Weights of a small transformer language model.
Size: width 192, 5.17M parameters.
Architecture: RMSNorm before each block, learned positions.
Training: a variant of Muon for these matrices, 113M tokens, 13782 steps.
Each number is 128 + 24 x the weight over the matrix's rms, rounded and kept within 0 to 255. Layers, rows and columns count from 0. Numbers have three digits each.

# layer 2 attention value, 192x192, rms 0.2, rows 98-119, columns 0-63
102121146105128125118098118142095164172119133119153090146158157063106135150122131107128136147097149111124104115136147145117109147141096154162128116128128108099112067124155132127121115197135148
085139161145133125178128107147126107131125174098133126150102163114130166086134101127109105168092155169093103108109128123121102185126118141124111104111146119168138125099121113131117154166123128
090128138145146171064136104138148090152149118100082172098194119125172142088118160173089131175142141144125105128169132132112154156121118155112113106113124129103138129122090131124108141105145085
125153141110107126125145132115124135135173104105161137131122121132105141068105121122112097123146160106141063138112125084102136125109109080074140130081133129152131103142095142105112135130119128
136125143160145129153111106100133151109143121171121101130109157127127082097130126098153113135124149094135109109111111144119119145122125127145117132134146129105139123163101120117137150096165154
117124148130110084131166118087107145120158123143119128098168129123150111137145142122109105105087094098107132178148136169123146094129066143105141110153150114135149081108123148118177114151098110
116091139085141172117135149156155108143132101126128129131163152109084110138117078148169149124130130106112141146128134173120113097125155116169151158139091197140082110150130089152100128139124193
082176140153091133158122181139108108140097095105116114132144148081173126158149130117101160142167127152156152174114091117111118130104081068078117123170144127172113129120195123184162145108179147
141142120178165122129121144115134140156104102132161071123104133126123132102153105147150139132093151148122144111110126137119132117117146120135134133112122153100148154126109142151109136167105137
163121101087128110142142138134158132135125134101081157137155149096130109144109183148144118114150117185125102117090140125103152129097147140122106136143146123122101145133153077164163114133115121
090128165117088120127121163157143139074132156107138095119126147135102143125101109078127142123142091128135125118120133107156154095133146109118133144144130106110111117105126147143170118134131132
148118133136097141176189140125167128156177136160153137094118115124119135165134106116145122101152115113139106116132122163099110150134130111123132170130114087137126129145126160132107078151148185
108093115108132143092145115147126110113125115165121103110125159165114151132141150110139090123124129136125137129099166112129104126132132114125116146136127163171141151123112166090119124147105113
112102141121094149157126098125107142112140150138150151161133137125128154101117151103132122136117171129116135174107113117091123109122146151109155174143107141125131124161158111133127124096117103
176162157169127085104141167117132126110135108158097152079166150140138097141133161147096110118103112110117102122137112161104130129145157119141142148136090104096133085108096110157146098153082161
131135141125125137122155138160135125127108132099133146093087090133176121096152139091135146153098123117142096118184139101145108127135118134121125157121125155168141175091122185167151113141112115
098104132151159129109115117083167130144149110133143092138111135120151072134157110117102128102114171132146138130142142156114116117111157152132100140119122124128135118160141059117153130174088148
122114125139123133150147129142146120126133123120175153147097121157054126107123139103121099114115133124103101093138100144109120130141119153110149128103131123127152129140068124124143112139123166
138135119191120155130107107122149177126136107088093132133128145157140143143123141159120103123137133125107160144132156154163157162123048085176136104104091119126093131132133133138123130128087101
092124123128134114160132128098125146130147137157097087128129133130135153103106120077168130111132126154114137163121135080096121120134149127142119124112098118098109134149120130152125143122127155
155138108119125131124195117109090141170137186120115137141123109116141107097145150134152147149124147107101105180130149127165137104132103123119145170127128144082089113115092159124112136124159116
118145109079140153150131105165063163172140184130119143071147099112115134124124129111118103117112108137130144121151138110107135104154101148076152130141072105057124173170125149113151123137106150
# layer 2 attention output (transposed), 192x192, rms 0.168, rows 98-118, columns 0-63
136150080108121118128122113138137111124137137133115130109138125159134093103119108091137146133162102137121139121130111150115150136092134091133125111100120095114131173159107099161101147114101085
137090129111130130097143115090122164136119119129109091111150140128121093144147103101115097096131130112117146139128133138093119079111140118123113132136096149112157099099124130133139151087139114
137110140126137104137135137138124131115108118148148091119141133137100153162151137127149117078160123100125145133120154133160112125138130131138115139086134119134111118095183123132152123145140130
125143140135140135153115118123109087101117157164122110129136127129144097164114144123115153125113124153176134125134127125141143117145133185143141165135131142124115111115164115137121142111160139
136125141108112158125116153126114095178111079127155147119109087135136187112129133111116123134129093144118133173158163113129165112102105124120153173128123109145122110099144135131094109120104121
163136119121103136168067136108164116119128141158122148112133127131128152152104095107168127104142173120145119142130101127109126138137161112151132127137078139129116110134119111113090084140154101
112148119103114068134102107120118158184122162149158150127134121118109175126145121094075108152149134149143142134114141106099143153125106136129111123116140086133118089122131133167144135136162101
164105133125147101094124098084127132120142126145142110155118095174109187119109095134112104152088141115101101106147084141143093122131162158152120112093111126131130146150085104103167149165111154
113127122111102146153149102107135097142121136138119124123153131122125097117082096087132123117131125117052122106125104066130142124135132179129163106138169124139105113111126153132152142115138113
063130171138080149115091105104164145140126145135135121100143150126128122081132097140120131151136104097148163173156120123130137116148103123115102124106131133131130112118103175115118125086146140
163130092176114134128144114084119097162133134135148135143161118124121097136124134174129142145112147143115156157137115148138130138130089141132120125141161156113151129123141124108097138154121136
098104085140140127124138111124100112115166160093127143147131125115113102086130146124112153138134114115140121123149142117122112093136108152105129109083136147112130142136136070132130136092132087
130151141126116132152126124120146124115122113096119124164153112114138103113097114129093118140137132102101104113143119141152153116145171134138129143115149119120122088117139133146123170122129169
140132089122110105119098116131135130138135126147137095084092108134113134129126116134136105102147132151167101126160118132115111140133075112159092140116143134134144132126127117122125095130129164
124149177113139119137117104132137126150108161115130094108137135134120152124096107119166148163115174145132129092136150100137127150097140137130146087130122155141113129136165106088133125132155083
154113099123135107154177121077085109115132098113123115140151164104161134136113137144121155092135109138145112140143135138084109158138160139122126108147119104118126157152137132145119110122139128
139132099079104111161111114133142125126132082165099123146145124129078149106137114140149164150121109102102143166151110092097131117115114093127147122111118131130105117120119156163147143104121116
137138093106135112135135114105094088108125128084116088120139125110147125149142153123138107118140154146183149148124151099135131113126137125118102130113126143113140124121163140115127155105118114
106111116080150090097157115174112083118129140116126109144139109091104087122130102115119159092103112137139104108120113129108143104140168146139087151128147124189142159115143158121133130124118129
136137097122131122091101132137144155129118135142123136156118120144146146116159163147104141165145143175157129137143112128144120123120129137129155172137101155141156146101113135120149159154136095
112133123120114139113101152126130118133120095136130117142143101147089146151135146127125150132110155130151168102139133112096144149174147170152086120138135128134111139119156110105159154124141122